Weights of a small GPT-style language model, trained from scratch on English Wikipedia: learned positions.
Each number is 128 + 24 x the weight over its row's rms, rounded and kept within 0 to 255. Layers, rows and columns count from 0. Numbers have three digits each. The size before them is the row's rms in percent of the matrix's.

# up: layer 2 MLP up, 1024x256, rms 0.139, rows 821-873, columns 128-255
# down: layer 2 MLP down (transposed), 1024x256, rms 0.135, rows 821-872, columns 128-255
up821 104:165115117095162125121142103158123131121114129113132135119163099126118139092152148139119130090071161154174107116110138131086111107113109135124109118106091152082148110113144140142156139167152148173132137138096129117107156127140074101107118130121132132127110135078147124128133148113107118135145165106103092141159118128133132125139114121153156133128138195126123192091114145137142127165146
down821 103:154117126142141136090149151130150114133086137098124139103126139137111153173139179100105146146133139080125130060133112118148121148106090088131108120127106103057144127114165116090114111148175117113141097174151123168089121140151116111131126115124095122103110121109139126129109093110096133129130133120146117142134134143158196141069092125146133158118139108154169159128163131166092111138148
up822 101:099150132119126114108141100137162122100116142143110114121148090159100122143151166136156179148092123107127098129117066132189118135095111141164113141151131147123167129100128109123150149091095131121134132158150123141177157147129104140136123113134122141119186155083094156116114148145141119115123119152141128155097153102072075143115133098102148094085183136123149126124109141124128095111135
down822 098:174125116109129144127127152081105129145133106143153138092140137102084149150136121172138089139175114124161116136111149109108117134138138121149138139111127103136149104147173138124119134145148154117097148110088099121172146121109129149128101112110130103103135122118116126135097094098131177120127088194137157094100117120117123109152128146177139124092100136144189129084055129130121130126116
up823 103:111144131088174155153090153155122144161149182151108129119134156125117144132138116099105142086137113092085094123156104121153113144121192106159096125139161128129144118135141141114127142103118137125115110126128140117127121157200109142125133124155119160144147158119121130142140155129121074138153137116121091144133116136130122154086118097161142094108129101123111132089120118193133128155129
down823 100:125136134090145147129107137168176061190139120154155105145119119157105076140168141120122104139080133103125125161164121162144154086159082117107109111151102097142132127123132155144133110144134118094113126113110172135104152104093137094140144166128150118081132153126108127077147159119158153161145146139172094116112127133108139138153096110146141146138099126128127147115113126134106109111130
up824 097:115101131142135145136131103110147135140125134098139108109118133128106151117141203159105102065137082125157124126184118115114141121122113122133126157161103135155095100137100178184144154103123090167103174152157082143140157128140109105118112170139118101126131105166129126143109105088178147091146159117122140167105160100098086084125138138127121139114136101101153159167104173103110083139117
down824 105:118112152103076161121087102102116092119098171158163143116146148098166142093131121125094143151136168150118147108123109157171113132167132132143129125092111136135129108123156139103090086135121175168148085154125116117145141149142124074166146116110127101134142106118131139182126095159128101126160121098126073184104126142096160144109120163102112148105136135076121144080112165111158135068137
up825 088:125092170133149128126124103138124137135127105155143152121116118147151136086138126125150140112112157163126092126103171082144107074112108109144120136141108092152141132142179110136183162167142111100097113157137126102175113094124152106147121083119152116145134135107143145143082135119128132096143122143116127132073155122174136140123086100168133121154151138144138154082135167149171122119133
down825 092:144151131129086115173129111113135145151164105130130108153104172130162108140114124121135118140115154083113151108150157148133130140107131119156155159127113129146129111132090167119133116102146150160168084151104146170129093107098127114116156061112146121148081131117135127091164134089095107118141130108109112139166130157096112164146127164103122150149106107115178171156104170143121144120106
up826 102:126144131139152141163129106137140112105172108096140117108163108128102119146120144150141167102082097139094145105096109099126120110112144186099210128115150124155138152153133147143171180149126126105145106117108168156157165144158132103141102100116109126122121087106141120098128124127109168175141090130130118109166103147149154119104112115159127134142155155128134114105090068137111119128126
down826 106:145177126141154111106090098142074125148150116133148162190136158116076168127127098141117118150154140177116110146168134098127126148075163119129107136099099154167172167134115101131090158117119147132133153126149136146133114139117156111143121102150132132100133163133121157123114148124156151152117161140137134129125124118145102125157144120079101144146140142104082110123144146117131110116133
up827 107:133111147152117144149137131159143119128131129151137191131147148112139136116106130118126099148120102149118082140127120163103160099115172121112092131113083103094089171146121111105079090089143110125117077163100111111140133131171148132094136094145112145165137143150153116143150108137099150173069144091144067159135137132130127175159163169141091150137158124100095115131134121120108138094121
down827 101:109160162126162128092147136126115117150104126140133122171138151118104131149128126110147132128158136105138104136105120080155134179117113190137166113161139135110115111134134144143111145143128124135140101167171137127105060151117142134136126146134121093120129124128114094152122123123164107130154139120094205112120123171176129113114114104094137100154124080161175121117090121133138117100108
up828 095:093102111127099145147105117125116143136153131107123166077138108126121137103125160153143187124121137133126099117113145139091158141084162117158170123131133124153136137101108112166139122163146124076147130100108141115138123131096154149111106115177111107141097142111121123106133118127066127095134132108112102105131123130127171134133107131142144166147114195158134144120123145115151102121126
down828 098:152117177143129110086140133127144095147121105147072108154122142128141134164157125129108086135105129150121145141149156082137148097101115097132117151110113151130119142136164123094113081126146160147158122139161108183102127158153110143093126152092090141129104098076133126093172126087128141136140180129100104142123119107112094113153139119144111127105142107125133142147125116105114118142141
up829 098:132092077167120053109133119096105142110142119140118117154098117099160121127145089133161135139129126109123166136116115139172134130104128093139131166089152157147080141113078139155138146155144123112120101117133162095129150158149118157099124135158127151111098129133130146121142123091134111103109139133128156114141154089106145107129133115094139117135179119120104186161107143110103132119140
down829 097:078161138119116144123196144142128125124143110113123115118112162125144149096179103104101143123145091129162125096138081097066137090101140103137128127119144066109100144111147127107140120159125150142147128153131100137141144111121132113127119144146134192116147125093124090136143130090137137184169140157144166092130139119165075151136091196144140157173136082142123139112099151118149128122142
up830 096:095147201114156099089172110190131136085115123155101155097152140142147087140138148093112153110137127111104111108125090142122082156110155139173166126153121195089119131162138109159139107128112121177144113148158125123122130149132118151148128108135140141114102083115153121120119131149121142098136101100109088111160088129109130113110115135105125128125173179123083104093102138148124168157143
down830 092:159149092137139166131147111118130129103118099128140085126152137170119156141131129146154086108110124149105136180128151140088079092167112139142065086089116100131096133071170176146122106132145112104146138144138156106152102103152138138073133087141115143146136169156139150154107114114156156127098160129158065123147147149146140133133141100140129111115103107126159099118158112139103085151156
up831 089:131099123135080117127126171158139100132153150141112164130125154130176147102107130147159132055082081099138106154149148175091123112108124134125094111151144127124155145126152173127108112122073113138104116148104090101186158168107113107171098132136186114096142150094141144162143133149135137155131115085106171103116119082135111123141103145153138130090128147138114108137141173095092130136126
down831 083:129130133140170137135150095146140166120132106140102095095136142142104138129161138130078095170170121153149159119118101085113119158134145095128114106160071139115116145121139091152165104126210133058133152093125117160121168107147134174110170146119092136155138109130150114124125129086117120099153108137157123130165136150130145142139163124125105162153138110096156187146108092145170111147140
up832 110:080118096150116104137142139095111177114112098112150144128105138126105165150101157137142123118112126110133086120151168116095139117144125112106149131143128124105112107058089122114149115150095170165144118151163129133140102152151127138107126121151085171144116078133133141115113089124143112168149139159123106158133096084164121134099149145116146126145122151122118113097120081143137127113193
down832 105:088137110118144135128090113114136118119141119123139151080127076113175159110132106111122111160112183128127116116121128087141125093112118126139161123132159111109164146083127094129116142135169144116127123110103104096105126115118156060137151157092122134151120115131117133077155101135122103115160171087158107136160131124171114120175155088128125134144132176069095130141151133126114139135121
up833 104:168108108174165127155141114103106125110179146093130138077127116143171108134116128177103168110108124142118092117126150133134140122144083096102120126099131088155112116124136137149154132126160135088090124097111135151097169149131147132155133139109140118095074134116135113100167152147120163124161104124142130162120145136137146167133115145129131113127102072127139138126133157126120149113120
down833 093:111113131106097118099118118138125155138108104117156168157129113128131148107156111076129107163158153130133152143126048100150112119119146146138115107146147169110092095131147130134103140141111123140110164135130149089140122143133127133106147144132112133133157136145133120161137083121166103137105147121151147089096084101121131127121180139117140176089153153151095131076131103167109131168122
up834 098:140134174134122100095125143144109142125122130093117076102159129162153114168136140124099156161118111151123130123134120126143117161067116110096126123139087130141137138129123119149159143130127161145115119142141145084107153132106103201095129091094128102150099119123153114116129138153085159078117158138100098135131132127144175108092126123113149098109158138113192139142167136137158129165099
down834 101:099147138172130106161158131114125142136140108094147138114098149127126171139128135097127129129110156153118164167094130130141135125166136109160126132131129134131149100131132117118108140160119079128122107162155138124162150156131115119118169144166129148085100176092114147117124136136096150168177109140137116144165153149128054114122107161147105163130136135134121102133151122109130097173206
up835 098:127097145176123111111116099144116113079134138151181134112144120124119117119143130102131126147171112146107150118134090094120144143101119121126136142158109117167132121129133124127180129108119092123094101121113100121119098148129141124135106150128158063173116150103090141137143126131101110124153119084108099177160121151152112101154158141148112150157103101104174103124091153110145147123118
down835 094:160118108106140132165178192139176119128110112119104126114122118122150110112120154168130135125109119124058109147058099157115173138135142175184098138147095109099127123097152156153131158118101134107149156115117148123124168149142106155113105142159149155103121132102140163165130111103138163113112087133170139149117141105131130155153099114133131153079146135157084143164102142124165140155130
up836 103:142178097128103153097129130133177104101121148112131129120140120118134118131110140144136152147111129131102123129159139070116101129137160175160154119114115153100113153103162148115110159111181097170110094142131170144098168133132117062155145114112093125111143137094128097163126121108085171161122102140110132131136119105167146158136082174123100127149141125098143129156089110148143120138130
down836 100:155152100078170073153103089118124119136152114130100142104104088148123102145145088122156142117156134123094138161163138153124142135127109143142125124087143107135115115106137142081122124174127143131136110103121143126146142120141118150159119130161128147144083163096168120140106151083113149095164114142147108101136124084138098114102117132119117167135192158128144126155088127118153117135170
up837 104:140131125168133161082166131108131148150103148133150080119086135125124110104109119145117111125136143142144101157134110100116114159172136121197142107150132131160137161113106111129116092108121165129112107128121124161199135132103090146128128136137108157127165133161145150116138139107111107149155124123166092122092115115114111110164147124175100102116118127121109112088075112109118132089114
down837 094:124128133096131114112093091139105102122160116081122168123127126166114134176121135115170164138129145135137093111116130163129141085139168097107122124080130139133091147141098125135205129086173116124131143138134149161096110134117140132112114140136132125143128153162132113152054141133130173154124082108104176120155108095107106151131154111120087168116171162125176180188165126158089135147110
up838 110:131152148138100132152131167104101176136154084109141165134108128132095133128160153107093122146131106134150145159161159168158130120183127099129118106130101105156160132159128146130150117187132133195139110147098149133132152091129109113163146083131138098098135117101123119172141105099138184127117067087097134180135118159125144150106162107101123143159123103124126118098108096111124154115132
down838 106:164152112097154147170139119112116164114122133126075118096169126118162149105087141140145181115112131161114124108116128120117159123113132113165154113112076119151119136147163085107077141139148115112130174115139130087123150127130074187088101131098123121137138155132108164119136162139125121131095121105121111130145123172107092107154162116170164153110136157103117180136157170108092164086137
up839 099:125112135145084140172127111134159143106133123133155111104123199107138152097083140114100149099145140133120136123118094103160143100110158121112069103143160104135127109137105140139157137109110105145128139154148143114090180108099136082101157078110164146154122175113171138140139132119121112127127099162079086112147127137128130112073179101127138098146129109126140127117127147108148099119160
down839 100:110137135054125143120132174136110115142113126141117162099124141109083134097166110082147141139105118136142143103127171137141170151184116144136151119132160158113136089119143104101120112113153128137125123122134123116119146139120151139122133119152161083116138149139147163126147085146125165137121099108130138117147135124148101116115145148150122172133106102110087117109130121147123103128124
up840 110:131154126128129122132151173108091134175137153112133103122154143083132134123139122157123114192159130191132102103088145166126105135173152113134116091138150093132083125093139128153108084106118137156083133115088140116140113098121133087141136147127130147136125158125142133140067130130115145113142129081122141142109126119086127133153137153128116117121124138120105147096092166133137084122132
down840 101:134147174098139127143131090154136095107104106165130165124119141138126102097118139162137152114143145124094160087096123149133126089110080168158130148115121108132099116083142112168153136088125140125111143148143156123079112134146136125077120137152142102156135165169154094130099137108139149121125120126127133133116104127148100134135153174112142126157090112125147097150135150140117095164119
up841 092:123174154121135118128114080095126144119163106083119117152122133126115126102141133128190175077154122068131137111151153099150124135084112110145166112092107104122169137130117093104141130150174136138120130122121086139119163129073128090136130157110138125103081094144140158105087142149104123143117115151148125077123156101141122132154099116134146149107091117108171105118142142125137156155117
down841 094:118084134100136114145145154122130136145126150127182149081151097145166164103109127163146124156119144146122131106089096098101118116132113122139091084114159152135097110122125145139109103128087103120098137129129121136149128138128109146162142119133122137141160165141138124135183126101151136081167129174148133161114117141129152114114094120122134146117146128156149070129135109169113083130101
up842 104:126173136113071095139135176112111102130122114113132090118167151130143150145148172141165095090140122145116112100102163125144113177146132163088163095151132115120140142098129083105117092108169084121132145136093122147122157143117141104134115086121113165125152146191104109075135126142129163129123135107093127129129076119069114160153129145156121111129115098116109100119135136102135123132146
down842 110:130146166143132126174146133149140134162171140121121124173157127114160129213133138121109144158116133140109165146151142191100093117176122118077125138131143139109133115129110168156144131116104130134155113132134119109106150094153134145134142131176160143130129120135157107129158110147100097132159150138136148117142176127093122134139083164115159074132172180122163126117116137158144146126121
up843 100:162141138125156134147150113148134153191131072177085102120100111155112093139112151145095067116128123137141136121128073115126142137073105129118097119146162131143132160125073117145102174117132088096084152150090115124141123155114096127126129077109144100124160138147129158108117125133143111112115167165134114130143126115145144132136174101158117109106112114103085123131142147142154121113143
down843 101:113152085139115141093130119098144036115090149063081130140162113129140120130101132102113159168158129118101102107102129136102123149129172108139146143106088080172131144131160135110137093096142132142114144092133130158109119114149104081133116135127149181109100094097138126115117173161101100136122119096121130137111114154168105104138156119128121107148126129118100131137129124130146115142098
up844 099:134128122129124088107139161125119165113132114143094108153126131154148149182175139134149132146099142136115091085157100098142102085089116163146138089106117110126148104138074122130126118146145139115136125141059088135122195143144086165093149177109182125106124147158113139122143109104071121111137143132130127107102067140125128164113076102152159151104094132150124132106088121153143154161145
down844 099:153146109124114160141087090110160126138088156125119169107126135142102116138122090151129152108162180115165114132116128122124149123166124168128172125166134144174085113108121171114107127116094081136152140090150137114136079141159136133136107089140131135123103124166144126155144145106141138161174097107089143080125164176156151081122141133115088137124177147078136104160129112140161144121113
up845 100:110122115124162149176099124130090110141131119164123158134097158113136149104081121133102113079114158148115129146138133098132180145119104139147162136110126093103102185097112171163144114129157115138111147102104096094124156147130152071138144093152180131138094127125110151149106113180123135142108191141140081158166123129155128146166106147119154101094118137106151192072115114110133124089153
down845 097:132163137100161097113156145130117104106088169129110105149119131145147145163132163117108128167107139131134124121125107161163104123160119150113084092130114176098170114139098075135121118168144145114136133112155170147103150160109115095143097108098195096110130082132165092098121149138150148150135125144125114129154110149109162106137147102137123119159117090121143084124125186137138102137167
up846 094:186110115074149134103124136120179146113142169183143140144125130151125122131151110119142146169109101072132150085155160100115108127145104139131178092124141157110142132116150089128089146140139103126085084134059117103087134128159149101126078118112150163138143147119077178154158114160115113137110148125178135097129143105167142140127160154085143138108098108122088134106133132123146098145127
down846 092:163142180108118136145121081129136121139129112137115142117156107112107125129136181111159110153159136178120137128110098152187130102113086099133065177133120126145118162135126104141126087145184120121133156140161131139186130135106142137136187129135105131165105110145158115115123132099124114114156131143083109162109136134101172117145146114170135152183157180170164120126130122137125139089097
up847 093:136092119102162126103124158073121124116155069137158094115112106104124129110084127123138123172144096163103169166128112142144123136172143125148078153136107132089144142126094137125177144134144148139120137154139087088143088089111117129159121121144117126147177130152108148134105159149150113132124119113123102110100139121125135091131120128091159122149143082110114126070128147148125097153135
down847 096:150148152122117129149124109097130144153143147169138115128103129129109128171056103154160108106104137128148149106127130146175183103091141130120115119147119113121178159079130136111154147098132126106138107119128126142147122171142144121136102142176149132109083145168138113125106139131102109117118140162140101131174067142178141144112116121115096133050096147172112142125145147165175128127131
up848 095:174127110104100137126127123149126155123089107135112129169142105092090156135122112127138131115143105169151128095140125132102157105116131155117116142136086125139064159130111123138170113130074140140133124096163173140072144149180110113103091110143141131148129127139093180137109149123136111149087159136108131153133138108136084094127087117181104117116098152126096131117134108097131090135173
down848 097:109147140163135143108161130171134103141158190171128092142079145141130143154133111148137130136139119127138151110130144118103136155145130133164121176119142102132118113139146093123107123114136157174155135128144124090173139145130148108161149085157116132155107105138129109155138122087137118127157126167142153129113094123080156169099170132111124137119136148143108128143090115118111107119119
up849 086:179131181093125085117134117141137119117114115159158187082128117121160123094141139115151131127114049141162160130104153171119148187123122116126102140072132125095137096097117086120201114108102150122136101135139099117144134116099080136130111090128142130147149145135128113116143138108136108106126111110128139148099130124106134153103120142120131171107137190091070129098120169117103132106154
down849 088:124137107145116141122107163088116124163108179130085129149118111130130151099121112148143104178147179131133146119134086083099119102128169122159126121158080103155156161159146161117092149112192166158125196152143133125163101109123176149147171136156133083152142109146107145131201160170126136144133170109148145123150110140146153124138133117137134094121099069151149142174121131138123105171131
up850 104:145154108098131133145169156112094126152152135156111187088136140165129137126113130099089120131140114125188130114129157138153118104074158172119103105170130124134126100173141129066125114078134131101142097165114139111094139149103109082108126109078135110102147136101139094111147116126098154150098130168120154120116131108115087123135138108093112112139158120156172128140114127153104115126114
down850 096:126099130154117149126110115151162084097146112142132090103118135144118138097148121152172164131117134121065119116117153102142136119129130121150120141160100132148116140146113148116152133117082147152120160089150146141133112112187130118178107148097086117091113131139102140111118104150165145159117158119120167145110113076126159120137096155120155077144157103144110147151079151134120118115127
up851 097:141085123119144113186120162102129120097144115140150138116118132176076160127072154157130129096098107148118144171106165083126109144152182160118096148138165108102130137134141148131125096153139114126114114146112145091140179103133156131110127115135090157136112116089130109083140181128160109111113164127156128131094114103117130139117142131125136183110073143132165149128152148137139122112122
down851 093:088157134107072122107165122110116106128124134112152159132124144098165144123172082091127148151168104108127125097159128148118141121105127149086179096141090132098099135125115070139126159121156109139134119111130131153122114144139137083165119114143169103126127151152161139145135091136124116109119158129078106081170121172111135127106072172129131124134132134087108087123129132104121138142089
up852 103:133068139125145162111134116171158125118121102118126098123122108131147153103152167142115130150148130144135128114120154145114133112135113100104125113085150118114093118103175107093135114110145142169136119148129187118136104151142132134140154106101143125191127119128148159102119138130148123152151112111145113144137141111172159116166143156124152146122138121177113168108115123128152087149151
down852 103:094137121186109151173146111111178114136164127097134130139154116136154106086106081115116126116089097120107107109106140136130130136116134119163128141125162149132121153115094152166141137139158105128102101103103150108169147111120106127154154112111094147140121115127104151165159130166148163068134156128157153138186139153089103130095130148086137096117111177140101116084096119115133172096093
up853 095:124128109057127117128128142127143153141102139156118128132122151159081076138124117146147113130072140119132107124117115136093134107071116137167144103107112099113112081152117094159122154124087165166116143146116124143121127122139104130115099089154166127140177129091121151143148139097102084129106121133169120104154109125101137162119123128119148127083130136121130132134131078145109117118135
down853 094:134123136190154102123106137134154147143145136118129134153151090143160140139129088135140130113127117124119109140138129111165130132137105136126116157138140150137142140150112118120119159121112133149167145098157116141147148105103128125102150136122085169094115154122114129138145107151160144151168092139172114135129175127126118144148136085043095164144092140107159124116111168140114136093100
up854 096:089119143161117122105119113081108103127073122175113085127093135079117155156077111120146097096123150154137095118136098087155149164123140105147155143132140080082108127196113097114131097145147146141150161101131159111145135123132090155104164083112115145129120138148122136113134122156121130108112084103155087142138132142119137127095109101129080171118134133094147134116115126136166146146102
down854 096:142130122152099107132095120130129096142133161112113123175181153107114116134107120127133152108100114163150128094112124114151140118085087145126115069149132136115153127111114171124139112092105128138110102137140113146147082124131139152165158096071113124144124167123151131124162099123102122107163108139162145126139149114143121105124148113120100124183179102145122109165132092191137077130121
up855 102:131179119117104135112132101095105162149112132137146120155092123128107146165092161111122102064126121151146161098129159161133128129144110111156106150141133085079158081131147146129141151151084165161158122097150130083140088100102129125132162134066115103136114117129154110112101120120130122101180139131144140149107112136091110153132130141112167115111152109146076142098131130115118121127133
down855 094:138096137094124163151166127142109112117115118116136134138119115141144164185122114128135101116117147126098123136165145106107126142121110133138133120141117191115130122100103160176096168141133089118117160149160138140158100142125095164142157091093151111106145128128115160121168135115104147134170072128141171094128125128082121119118122165117112152161102143151131163143112127157173091098143
up856 102:068112130115117093147139094156101129143158153134151122157120087141117136175085129125096131134140128134130111111112103132135098133137122129093165096144184156146094128138116168112123141158161140110152107152114136132141142141133130094153101121134110099115107147116091116103111192100108104129115127124126151134120112090154152131084129073090147095139181125135115133080114121127140145131124
down856 094:159146145112154108139114130110154108181113125101130126090095165145142159079161109164141094122149087128124136169124160126118123129123161122108149151138088118123117111080147107143120160125072107089136165152122102150157159097087114153138139146123141121175124137087118148104112117092136121143131136066123112121144116151092158138144123132183090123148097113158162117136114085162097100119122
up857 102:128132152092116116123175101115135144136194124158146140127126098103119137120137123134089126106110134147156163146121125122102160106135133180138193144173133092165164139134111127116082154140132156110099126138131135122143132152088146151164105116130115114114119126079173105096113164098127090126124117135159108132087143152096094109153100070183165128170112136091101151153129146136155148153125
down857 111:111133126119140138124112144134116127115134157095137119115143145121139157141133117114139181153141160110140123158113141074146166093125089141126145112152153173131129142113086101137133178118156125153123107123137138133155142150125130152147133141126145153150109118089108137141160146136125145096143119136103080155156113148147099120165123127104121101181120079127083122087118126153122127101102
up858 090:138170150162140132117118155132097131126099099117089118111173131134172129158115135076154112141115142088103134110109155127104173084126168094141116123116080102131157155093153143140164137151139115156125162139105099096130142108114118132133132136152133083101107096093089138118119133100154142111146182123113135065131151127126112096116128131090129158106132143113086108146074111140104120151128
down858 096:143156149080170084130159100172084133106143089155139151110136142151090100155125129091097141123123158160156083135178139137151079117146132169158129155141137171145109104147144126097097091127082116121118118117126084087120117137127146123107118149146118120111149141103107145149091156128138121110094124132173147187116112115132152119128115100157081089163134104117158121132201101131127146096135
up859 100:076112131124091110114167176165096138116123134161131155120069104154123125153117150104145071123085110137130108145153140132125147106120117146148104092059155086148103135133117117131142110099176092134155138112114135146087100138146098138148151138088121102115127132098153155131129127097095112062111126170171155139165139145174119136106127130152181079090143125175142128074149131120124123167162
down859 098:120194113119142139111093114106118079116156123166110163105115123116126107106083138141137143114140141105128130136096101154159106086085115101083158116111127158146103129145083166140128098134134180120129128148073131114104166093172137146116106072149130170138119176153180141156117107133128114119146158127131127143139132073118119154148120136163141124092096167088113089133158123132132124112129
up860 104:103147184114131092142178154117104149089077169158129107132136139128124157129137144132145113146130124117140125121153131141108106119070126132126164124139124112115129082098166131182176099125173121127158102149144135112089122116118105148166118153151127160130118153123140098132150130144119178122142103155139177105148112129096142158151088132130144148116138115161141103145118113156144140127139
down860 102:142158115111120145150152130113149101089096099138089135146140108084147141166146146118115142084118143133092094155123124134106106085054133159159150160155123129122101088126133130138107143139127150149168137085118110109115126056109098150102125161102095142099115132162138143123128165161141168122147119111117154160127119140114129143170120150235149101103157102126126115091102106122095137139139
up861 102:169124133105121158146125160146111138125094138112128122075127107166125158142121125123106161153104112160188135138101146129093132111084177127140113118179157117133122177116221139135152143129115108120085130148126074141092130103134122125112105095139102101104109157093153077135139152124141179096154090130108142096116114116097158123128124120151149128136148103065133148119111111140113135125134
down861 109:185166086117098139085133134081119169127118151167103096119127115124126143114191103117127111101135161143119136141092129111128144149165140138134143127097102158128143131158192115115126143134104146106119121164148157124100070116115132132125173126169188113139143098173126119099079140123117094135123155171114146161143085105139142095146094109120102154137165147098149105127100126087168147130134
up862 106:115143159106075159157107122099103147157167170171146096170075120124097137158133114173124187135105115122117112135081114158170106145127136109079123120141117100116097131167091094111134128141193163110152132151085123176148158114160109119120112139148165121138129125127134140136141157119119130141129108129145130133107105123145096116100112124116097106127139145118131133079143070085146123158136
down862 100:131138129104159132118069152156124124105145072143119141123140131142112110124138149130109135130108122139133124132094126119096125094153129134142114117115125157153097154104135165150133139162123149159076083141136115100118119147135119157121136072129125138143122124174131129169097128139096116148125154136141137144142187146104090121144074121120159121114142145130156165107133141142098120122135
up863 095:107069146124103137116130136104155140147173114126136133196082105142105149140151140102110083139141137128138146120104164165176142173124109133075125086179136098140128168130137125131122071134133104161118133133130150150165108093152197079075107129127115141136141112152093154089123155115127130145134139104133110073127131125144148153129126121126108107126155159143123135151124105111111110137153
down863 103:150102113184128155148139135141129111177090097122114102106098081091134140118129105130120118143088120131135102126179150151125134141129115173180122182153121154192122179158106076097129117135083124091093126135155134111119125156174128143140113138106132095119127103111109155170166079096115119120168104137124119145109146081141136131118133131147159117136151098156125064147124147117108153122130
up864 091:123109134107131129149143109122144114131160141144180129130116064141158156111120139142144134096153139109129135107121158132110141140114129094120112127131140135135178125047155102115076123159100131148163104121134146156140083113126123138113122130137141114183123138110130097108128167133133107120093142141117081096139120157145139141119160125099087126056111096093127117143123141127115097165120
down864 095:131109126090153173128139147098106125128149116115096104136105116089129147094114137126133143139125129095152109125095119168148130148160136185119094113106169116138133137135093145111137168137140081117124126146098106107140147145116125145118187152114142135102158076136105095105108122157127106137115108128148158138100121126102136112121118162143141072122156132124100100095173108158171132119115
up865 096:108107146093096113154145133124102149086144108122121161133153131120117122103096159141142111119098117158152160148103126095114089127116135157134129120111144176143140116116178150112131121139114116126134087149117138121161145141162160165125149149102124140152148125155126113102103160115128127103193117090144146152173139128130150167101115143114116136097125140140106150172161084158190105134138
down865 088:157124130162137123127127130112145139125136132194129102099132128124114149136154076137098174127138123149137125096124108147110139108091101118117124110089122069111138157121115132106079126087131158150112147086167077116093192086129107108063132118142140152157155129113136157085158114109155127112132177140099096125131147179128133148140097118119110143111128159069141086112141152134093169118089
up866 102:119138097066143126123189078115126114156121146120102106158130130098129125115094165179100184104107129129160129074139153074117100137149093109103108138153109118165138167143088133110096146117106137145108083101126132121166131110148156118132139139135116077121112091112173156153163102150148152115121102117107123120142165146114114105175147095117151115093114105117089134113132150115109143143149
down866 099:159116148106121103100116162144143141141124178088105156119103157127153118120133132118150140103136114136099147116165112102124102134148108119117208161127156142112114112098106139125137112092138121138107119132082170157126133161133107115133097087092124115127146131129107154150116079101143147160085083078121130104106147113138138149096088122167134118112126134160169153085118074136121129109128
up867 106:157079162117123092124151119147118133176082171132164070133152121133095137124092114153129137122133126110137135160121082097119113140088103153113130118146142092138135123125148118158140156120131165128109127111129127171177142133135134110082149102132121132139122132121095095132133043157110139098116106111113139141163130093139121140132122111130124139092140120179107106132139108099155099103107
down867 095:091118121119171105064137106102142175138154101117091087104127172125065145088110122110137134117158136102134111122106122138128100132121158073145141127118116146129134099076142146098159142116122135103112169164170128105125155110099118136158107139100124136095120160138149132128139114102155098137153145110128110084107140146158081143125134124114179121133087155120093084121124144118082132132099
up868 101:139114103128124088119104152112135104157131105095146124097110153087152150133083140127079136175132087099101126138158110154144110115157179126148075109130119116151123155125142125128127125113052144146162123114168125159127160103121102123110142123134135086176168156134110148145148128133164139155115124094130104062116133139155152124144145120122125103117135156139154158163133132177094100121114
down868 092:105147096118148132131117086137180123104123112090149137179151172143109138101141111138124057145138122098108152108139155102117128161139088110153129164175119119132138103127124176144153129112063152144114132134155120144124119131150149097112140149073162146128126123092089159131171122128153169138108153104106114114135154129153084133099138115131126140092136123118140097093151120086172142156096
up869 102:153134149104148095098142166108145111123133136164115106119148145150136163121113149089131136134122142119146130122186135100136149092114110145121126112149135165120132138150146095151088146105120124130123095130139147106110127133112165173115122153094178121164133103130160132129106153155152116105124080112124142132175121114085122125123127117134154131140073165116166139180145104119148118145126
down869 106:162153151110118130113124145121158092084124120124091172110131145131116131146147179136162082106129147128152134143148171138132103078116121149129126117168093108149133117138165121166124095126177153167093104068126140144096096159143145183131114109112092142132143105137164147141118143130085153164146147123095143121144119127100161137130126124128133132146148145141150117105177104135094127136120
up870 106:114085158138202142144164129120116125118136137184088127151134152119177152148137116100150163101140112139090166109140123094145159123111135067125141136121149157096111122113155112100140140131109124096128136105115127138112154114139117110122107137122076173145114160143138111143105133083092118143115129176175122140126081106116139128130098113165118099089129154144119100095104077112131154105112
down870 101:107143149135144120153093136135108136111113154095126152103125142155165115113101138128106099149102133088099114121110067130118110145142134138109100078155141137165131100125132093134122131120130095125158098099148158074097151153164137169186100147110119163127108090152106087112082096154143156116156097123117100123125169121137129128137133130108129115125083121152161147188134120111098135071170
up871 094:147103126129157126134163161121172136109162116108178184153138088147128121122104115120107102106098155151121147159112123117119129147145106131082117136162096156135136136118093118131140166125081132118130116134111130168116130107103171157103132095116137142131151133172135109130155181147118129071090146140108118112143096160156095108082137126110153114180181128129103130139142099110082113147100
down871 092:098128146117097086134102136091111141172120148142096113109088119085126130112075077135136133144105118067141094116149102103115124121122141115128134131134133128128170167119139143127123121103137066162122118139130144149116122147111142117148121169105137136118133157108093129144117092107131110131168130109154147167142195071082153147125130164167122156178120147104132137129082096129128132121142
up872 113:136163127096113135120086139123124130107139124135161126113101172117130157148090170155117101115152090119086112141127154139172116123116137132110144132182122118100122123127119138119092117197182148109137088122121152136158101142123147156106121106128102098150127151134086124139118147194106056139122153114115110108148114113146096137116132151138115164126130147128113133135082137174145117113076
down872 106:148132174173094178116099159094129107118122114128168092124128133114157117127191154109106096161107120143109146119102159128143166129078125090119135096108166182143126144124143183106121116186171154164131126140118133145086106129118166165105180176129112104144137116128135084133094129138125190147139139121128113137157165117105073108162129138132178110117163092178105136096102109113134122115139
up873 099:131110129142149142126131153133107129080123129108134135124144094117121129124158096176128094103111138118112139127129165126112128139154152087113109150120107109126133110143143104159111085110129147132088115110116101157086121086179117080159122136109146142147094101090124107147081107132125128201123083143106120131149133105120157104106137140122150120129151067137164100188126090156104108153144